{
  "d_model": 448,
  "d_mlp": 1024,
  "activation": "swiglu",
  "norm": "rmsnorm",
  "norm_place": "pre",
  "qk_norm": false,
  "bias": "none",
  "init_std_o": 0.0543,
  "lr": 0.0158,
  "batch_tokens": 131072
}
Each number is 128 + 32 x the weight over its row's rms, rounded and kept within 0 to 255. Layers, rows and columns count from 0. Numbers have three digits each. The size before them is the row's rms in percent of the matrix's.

# layer 3 MLP up, 1024x448, rms 0.142, rows 964-1001, columns 56-111
100:150137114142059147083136160129112108142127141195106114146121176183107092060124096167163139111154123132143133112071191120128140096141162146092154148145194137117161100165
110:147123121134125180165114118106171094125130118086112158152155096131108165126114141140093111132196165164171141149130098142152122142152187163140113142068148168109081106118
103:114220175127189114146099083140110151132103156118143138142101106138130218097122157126119129088107099105149141094127122100100043180066043134141122107107082167122078153116
105:145145125124148081110118075110125076053133147115108094142017189171083117095190110118153114097139135139095123150151097086113207076100109123114112091122176123142055145111
106:155122138115143087059110079153109114178150116139135139180078155123092195177122127078133173136193090127191099132150072126080064122199172110124170109176161154156134112157
099:196081117129130199147095137175094181113155099157198179166156150149145090133125080142105113139093131161213127168123101120152129151151158107111184144160077154118169089136
102:164064137210146134130095159197124105136158179096148135097142117135158143124196080156168120173120098109170120067099118165121121162156173071091155129098157175180105083129
101:176144144123097092112127171162114148133095158117134120097095119091109091135135172130065030113103191152131108184108165186173129131052136118090135128185141118133120152091
104:114152147143126104155151083153126159152058189075152090193129161118087093124111094097137096140139086103148092163153115109104121056140095132125240115111116140176095101111
099:155104163115110115081134107097156163111177145109133138107188155150076072131148172123106166168119164119148098211084108150104192116120126107044084084174103093093116169146
093:166119113125134083146125128116078160106151154092228082164085106172122112098092147121104142108150114113128122103125111089136059099087100083165158090152076142095127081077
104:185183139136060139102158173153099099098122150150109162151158177101134077151137125138156154126100138136088125145149076136189068101133160165042178137138153145113143164138
092:152184165135066159114146107160115114144106130157107144107050139094106145138143151103181153165165054166133105126164158136081145101110096144091165077159147126079117141150
110:085100147174144066113122137117165127172137109133166139109120111161143131064098164096164105096136139138154094171158101152128123093152142077111130179160167155127121171122
105:076153128130176146103184121141222137151090104135080110120067101066110210095135120097105118108140128103081030172106068103168113087187091171146073097115123132110200129131
098:137048127110113125150168113110175064093113159084128168129086152134114162124161176138126071158169084115094101082100057093082178132076151126162089102114089073136180073123
102:068111119189147127082162177127088138106105072157165181109140097084171056104142115106166110109181126197147147157108131149131148145109157141156127087141189150105168156182
101:187128175142153129111149097149128103091107165071113104179143123139147103147090145141090180105108100071141084129089093124137133126091080130136125163157152150145119101121
099:069121149096083125185115151080168157151125145156093181127109103106174151128107133112127105163087149180116135100164147121102143094059131121115197116131082167177112122149
099:130051103084112110141151145120088053149140171147132156123060104169102121109136096146169165095205069177136165138060121147132149149139222118138158078149168121122202080082
102:193116101153133102200128134169164159158117150109079056067103079056099125119156107121124185047114092147132095095125120170127119099112158162193141107072106091123157105179
097:144101143127104103102160096100201132096145193109095132102141059123140127142161183097096123106089138137169153138092110038163103146113056170152123137096116116107093118176
098:160099153140055120084139150122115169106173144151136112082134099108180133106080100146166107138079145075100162122105072140153172061187132166161152116129098149151168168127
096:178133146152114171134035129107147093154144140119113084098106153117130160098095145137119101134123098132111152087103111097125073131057139168137143112146147091097084144160
099:128121135116160060112135185163135118156136103143162116093114135120147131118137145131091128078135159112123140105105109149162188101164160088087159125134116091120150161110
095:123069157128078155137109123135124137109083126152105153114139186129148150111141098190112133121137157085117137130174062083131158094087154092157105112165152148138162120161
095:107130115186185125109117124128159118125113116096156159075106121152111106161144078119151160145162130191129167141123098146076109122159128152071157096188095144138135112122
095:190122133123134098184158165064152101137123164089122143176145159125142084082160181177109159161062167159192168165073096149153163098147087122082161107128160135133087104118
099:169118110125116121120104141152149116060190151132132112131127096156157095138098081146084073101192082147124141171140137122091158127145109095125111083138128132179172076069
100:104135088123103114132135132165117115145088101159096122146209147118069185123117124091171125156103098111108092122111161089120138082183124149099137098132144112144111138117
101:098101105146118146119077123129160138090079105134126112093152056084138047142124129087111041126086202127187082089100078138121113130065072136139062093124127127102133088177
099:135079145221121062150115154160156142082115077179111107177123123136163165117092136115145111145121172098109126133155197144116141135137109109166141124140127104143127097069
101:094099130125153147125116181153160179081103110162130116170165125153131170143075196068107112202081083074153126130186108131081117158183156112091124117100113127094168106138
099:143143108118156152130097116151095211123195124110128158180165124075108103171073102105135076123097123155132145158103107136121134053132103151125081151126084150138090151125
102:115147103151095122135105156217085085160104151111087160123137183096167166174210128146162087114114129066099117138105124091059083117121088131194201125082106129167130151094
097:127176152096085132117117085159171088121155127117104130099140115118176129119131102107119162123162134124144139089096149149158092109186144077174141140152145122155079167147
097:074161163064125081093085125097123118107124114163169157149161106155148096086110112141134131120142178109126154108110152136098165113209112160126057133105180128095122111117
105:147192153115145152216153096084118125147175111088104083138148188156113178121080136153129171139175114167159199096079209057105111138108126163158091170108104170115128108109
# layer 3 MLP down (transposed), 1024x448, rms 0.162, rows 964-1001, columns 56-111
102:068167134120066161117083208171085096102114166108170095141116178118087128125108078154165129155130142117161103116066143109110069118139116105129111140105154144142138134158
103:176127152112157142184063134153159139099123136155086115182130140125124184069123165145156124151143092137150107139111068129134132131150159137136081168158106167123094153108
107:165131142108151092125071159081200100078142100122147109146130125097120139135167161110134152157131132111154153126125141113085059072078125122130092089073118163149129120137
106:121137085100153092129124112147147095160129155140120148160117104165084112149164158188145093073142143048147144166192167133145146111181088175075144101176150154089142146106
105:161112117125078142109112120135119148113119112098098073144157126112134174177091110090160126143216128115119144153100083173110100087185130127140168114127190100151084142128
098:144116158136134131125101130162105120142084073096128133166110153105147144112108138099111147082142089040117154154167072218132083146141106214154088184152091161124182130109
098:198091125204170094057098078159156124138123169129106142144067089147126104124177191140148148174203088165139106143171156069097124158115104161145134134096137127110182138074
106:080069152161131143139101118144138128068146124110136103144101120136132108105145148130064145105168091184201091165107132114191098133122184109108135085144062085089116094090
103:208158094175123094158129112176162151123130137129125117126057142115108081126146198153078093124087135120078161186177075103135168072143135036166135120152151120090168109100
101:066105130146070150117143130097162158105161118118135095099209169124136111149117170140129161140164131204078148178134076200131129173071126148142084100164143132100194107091
094:142111135167112151075128115174117127126116132123108134177160108122159149143102134163127200170097092095102093131086114152092175095136135142095145113141124121121091107096
101:111131118160105125142152166160069131121132147149184133165147156090083082108134092140101136138133108121088234158151132114143146086161105093084121175157145175117131104184
097:157134124137140167166174092153104127168108113163145147153114113169144164110147099187052112142173071172117148117086123118127165150106134110105136160123167093062166083109
103:139107139178105146102165092087115161196132106080140139190139193136102083209142126093148154104126147102135145178145148119144148098234162130145081149099169140146151102075
103:071135157146104123104085106073155178114146079087081114097116121126098144150065111076166078078150161085183150071119096057092185088124140114160103181071116129101125085046
100:117169102092139078139126103160123112156112085113115096128115157125111146147130091054136106115103149114145152117168120170158127114144115119126124052116105123165094095166
099:079129174124159098150115175117109158094146108146180125151201094090125117168147140130111170108155158125160113115128069155097115151117151112135117100142155138178110255114
098:079073195116148132135108153119078174087127169112158108133112126144150149126100123153146135192135115124206114053104157187124135104111182115180107119101084117123102112103
102:106197141148156130120166191126105160141143199095090127123134138143170103140119116130176119098133079118080107084146099082197139180086162175125112119082103148138150150081
098:112144101159146158118119168065224163110218135093160184103118133072164127130108035177195110089090130120187189129087121143153177129146107125174181112079207194155073073178
103:028126123120112156177160135154127223131056124106175121127116094104145142111120092147124154094072103152157101061128189137122113157184119139131132102122108179164110147144
100:125122090150138159106127111164118175094166202083211113123154135167121150156119164090100122140102128126119137104124094087108144125193115151114118139125098153174120146107
098:036101094102114065145124165129115111140107074115119141131107129094127159078117166138184049150121110085146116078096066123103120152131085102130083121078131155104162146160
099:103143150133116176162126192089139113077161162114081081092172147068142153128101134128131173068109109164152145147165176124149132133127138140121139133146141172062135122111
103:086116106099127111114172119118148058127138138164097139094167148130057143104078093168103142132159094110147111193169169113083143123124107181098123100132136172067144167148
096:145136114153172137125099108187174111121126207178107118096093169143130131136143124163157149101181141130152162093213112120095098142139121108115169161125092102103157159127
096:132116171198118075146111105138152145152179102126079160114100139115051143194141110121189070169135105106138113081061104110116099132174162128120132118115148154108060134087
097:169108130050078078148156043147088149100173176151132134162105055116124093111124088062170129122174110154134162167158105082175092119097110161101133180115074118068130143070
102:009116128147168110115166186169180100093168088187187133103116060092131105149119063126085131098114137101137104116112127068143121092136204129137088121150093176092134068137
099:151158134161132089126095121120149144138148067129149098210139101143096129061109069121134153152149145101087155119230134155105161082171163132082124122136132129154072095135
101:179172096115103077088114141165118103076129128137127159113123118186150122094150055063171107131160165160168099106151172154106152201096164163103146099105178032078156056131
102:075102117137109100178067092136122095142103139133166148089098126115176189179083110108109173202097126144106152150158148126145132089082109094140114122056090127172118107092
105:102099135118142094143134123168124129170185159142150108201131155152203156155079109129132110209133161187164146097134142110184150131085098158111113122168145152140139094106
098:186171144127169097110153143147115062102158144135087174159121109086147124095118097126151148148119172167075105097093094134068084167136140139091142197112067120096152087127
099:142140118177119106135148184130122067169129139095179144161136119102166102165132128138132137142083133144125068094148034085097177097126170101123153172124133128147098137137
098:123183101101103172082177123143181159178118120095119145101119152134200148135141139134117138076171106136117101121155100128112152106098149136107080168130156090129128082088
099:146198149167117127093139102063114116088121199110124158138179136130101102118156085156113155065159150151091111125126115130145165159150140041181121160147162136083132129069
102:070174121094116178147154128111071121143119064117136182119121111093109156119105151174088147142170160116185081172104113109117126129130074177140083159093128118123142195104
# layer 3 MLP gate, 1024x448, rms 0.139, rows 965-1002, columns 56-111
103:102110153113175187156149130077138132072142110093173152116087131127109187091148103140148194167169113151100106147163131127169102168089117100100092096080146163151158140156
098:172074143098122184121189071146119092138084085120078192158112109151079150109112092127109157125151127165147137173097068148145136130177155146097118180128155170154142124148
101:078103205114145146090209104103156176086117158076159099141166124102166067112167121104144116149116106122157156154118141114126108149066101135128091175167138170152149109168
105:152085159105082103186147150139092110126116138117115159089117090151121134174067107137112180072166116107141178138121175076143092118104162156140123138151111068157120109127
104:128130131120123131179121135112079060140146106117165135153095186094125101136127134116124150133140141075110151179144188147153153157110082101148139180125133127142136112125
099:204132112125138150075092120178152154121180124121132105103140082124162151084162122197119119200125098147100227076157194194130110098100119181176162170156169136152132083174
100:124098069102175113085116114153137104118130227071073133087218141146147177122142114111077129150145185123156142143115121205114097137095103199128124120125137084107149185185
100:153155153136104125126110132172116154136110133122138222203118132136124068141170167157138102135090111111129198164143095119161098045142046159117155130191091150167112093179
104:104111133096194110158144091127119128104137112117105079128114152156138117117143099126134109154086179089090121128066109157115110126142103071110131122079103109176110144135
091:221116179111111101086132141086124123123113146165127145167206111192134149116140096032102159099145138146131121147208121091158140091127135097206189130116120164081114137118
102:108022132170170122135108141105140111109132129127151146051193127159139193115139097090148143158167137105065141082149167094124156158153134113181168115113130099121089129136
093:101115129179121134092210096129118114125134123105113113100079113185109163127161143120160100106150136159133128142079093136063134084138212144125143144158195129092185145099
101:097066127081145099201055119144113138148103191129097158101096151100139119185124146101113166171146170178110113073170126107138105112082127082148122128087157052103090125147
102:201159124079119146119083139183108162123141140140075155173146134095149110118164139156170116180108141125165144033130164116090124154088140119142157134167167105128197187177
096:046131171093062110119116134102094139082118078154130038076131123143150115107145079085134104104105118191121148118140132096162115108168130131097170179190132141091146103156
102:093147152118144043191096085121158112179178132129126081135113119153127148051124162114125178111184133122143088103159121117120128196124102152129130109135081149088128119146
103:112166132099100146161149120099074108126114130120095143137117172169136116057120159111168161130125151180122094130158125126111132117196113145080168101153126183119094134119
104:179127136135086093172128101091109087096156122133164101146123120096175121066098116140086105090056103135095134138175063162157127142069135104131147132099130220124102066154
097:145144118134114123126132126182136119079071134087129106129049193122154169142097125140093146143106161107110171124141149122163181143175131099092111132080075166174159142144
103:174093132108123120129151116095089076121124110135136127172114097145131168154197118131103084162134180136114177178148061060115137144105121106092115101132131129058109159111
095:112131071143113163195111070150133142131131126114169127077137129097132089118111178110109133123152170190107180088130135072087158129157109177122112118107137143110158154165
095:137097147169074163118076141135117110172129149134063121165134187168081141143086135119100126142131182107133140118146157158065109125128130191143144092156153116174113127188
097:092173132117129113128114153143143137128130087108146141101089171112131113145086154125117162119116130132135095118199098087115136114138095136166116088106168089114111088123
102:136128106118156124155121052154076161081130109155154119180132138111184108107098126115093122121115088075130100175124086081112169219149081152132057179115138114172155106108
095:067128140145161153121116098129170143162143113105170135091069144147118172139102058107058121178083166079160104089131134129187088110167148085124125107116150076157084109141
096:162060130162191101077091126115115122147156144177176171127089123115121108165159163150135177148067138148173138092113168149155109148144145104167138063094117155154127149131
095:179123125137095124107144129139113155155120077107101074087131136139174141133092136093135130158140097169115121161185097153147108096126130137098101130050062229159150141103
104:140176157140103080088097166078129157121120099113125142142121103135133088162120077152164159193084154138127127101123163160109161099053136154100148111119145130080112102143
096:119149220139150182112158149126128181126162109156125117117103157118132081157125086103188094111106170151091176159126144151124142147082101122168122142113106173149112111157
103:144080154106130138155149149152123086149108126125130121134160139072124115096135192137164114139111110114166097144140076058135121151122163132174117138105120110127093145158
094:181135105169111136162119103102077109139122180190142125242147103238084118147097150127107138156129152192122183127127086160186142104141149116128111108134149137086129173131
109:139092137185106079191070130140125161088083122125123139130120105067146139167079131153153127097078109167123131132148096132114135157063189140082163145125141171129097111122
101:220191181118118162113166102139141092145121170128088132107151139170095140106120168097121096154127088157136129150122135068133120103158101094178163151184151162091096118129
099:103195153152157085204086072082130106111096122124074143152190177089128153120083132142140117133157136184087106102170122105086123086152178199150115141083161178140066121142
098:131145188112171106105116137181169150180141143161092132127117166102106142125179097134100170163130131150148115072115107137107142156127126131118140166131117108127123079084
098:079192123137163138095136102180123125185128091086114123122120161129128131129144106160111149107078174123149149109135106170132132079141059128115173135071154119101102157106
101:118092123126154159160095172156155172177062077104146147138140075079181100190123142115198162104151132142089188163128139099170065109119207118146114145133152187133146116072
105:105106106064154137132140150126092159127085138140134156126153114077167140136100211135210157137162189177040145117115122108123146135112104074085159172156111156136177120138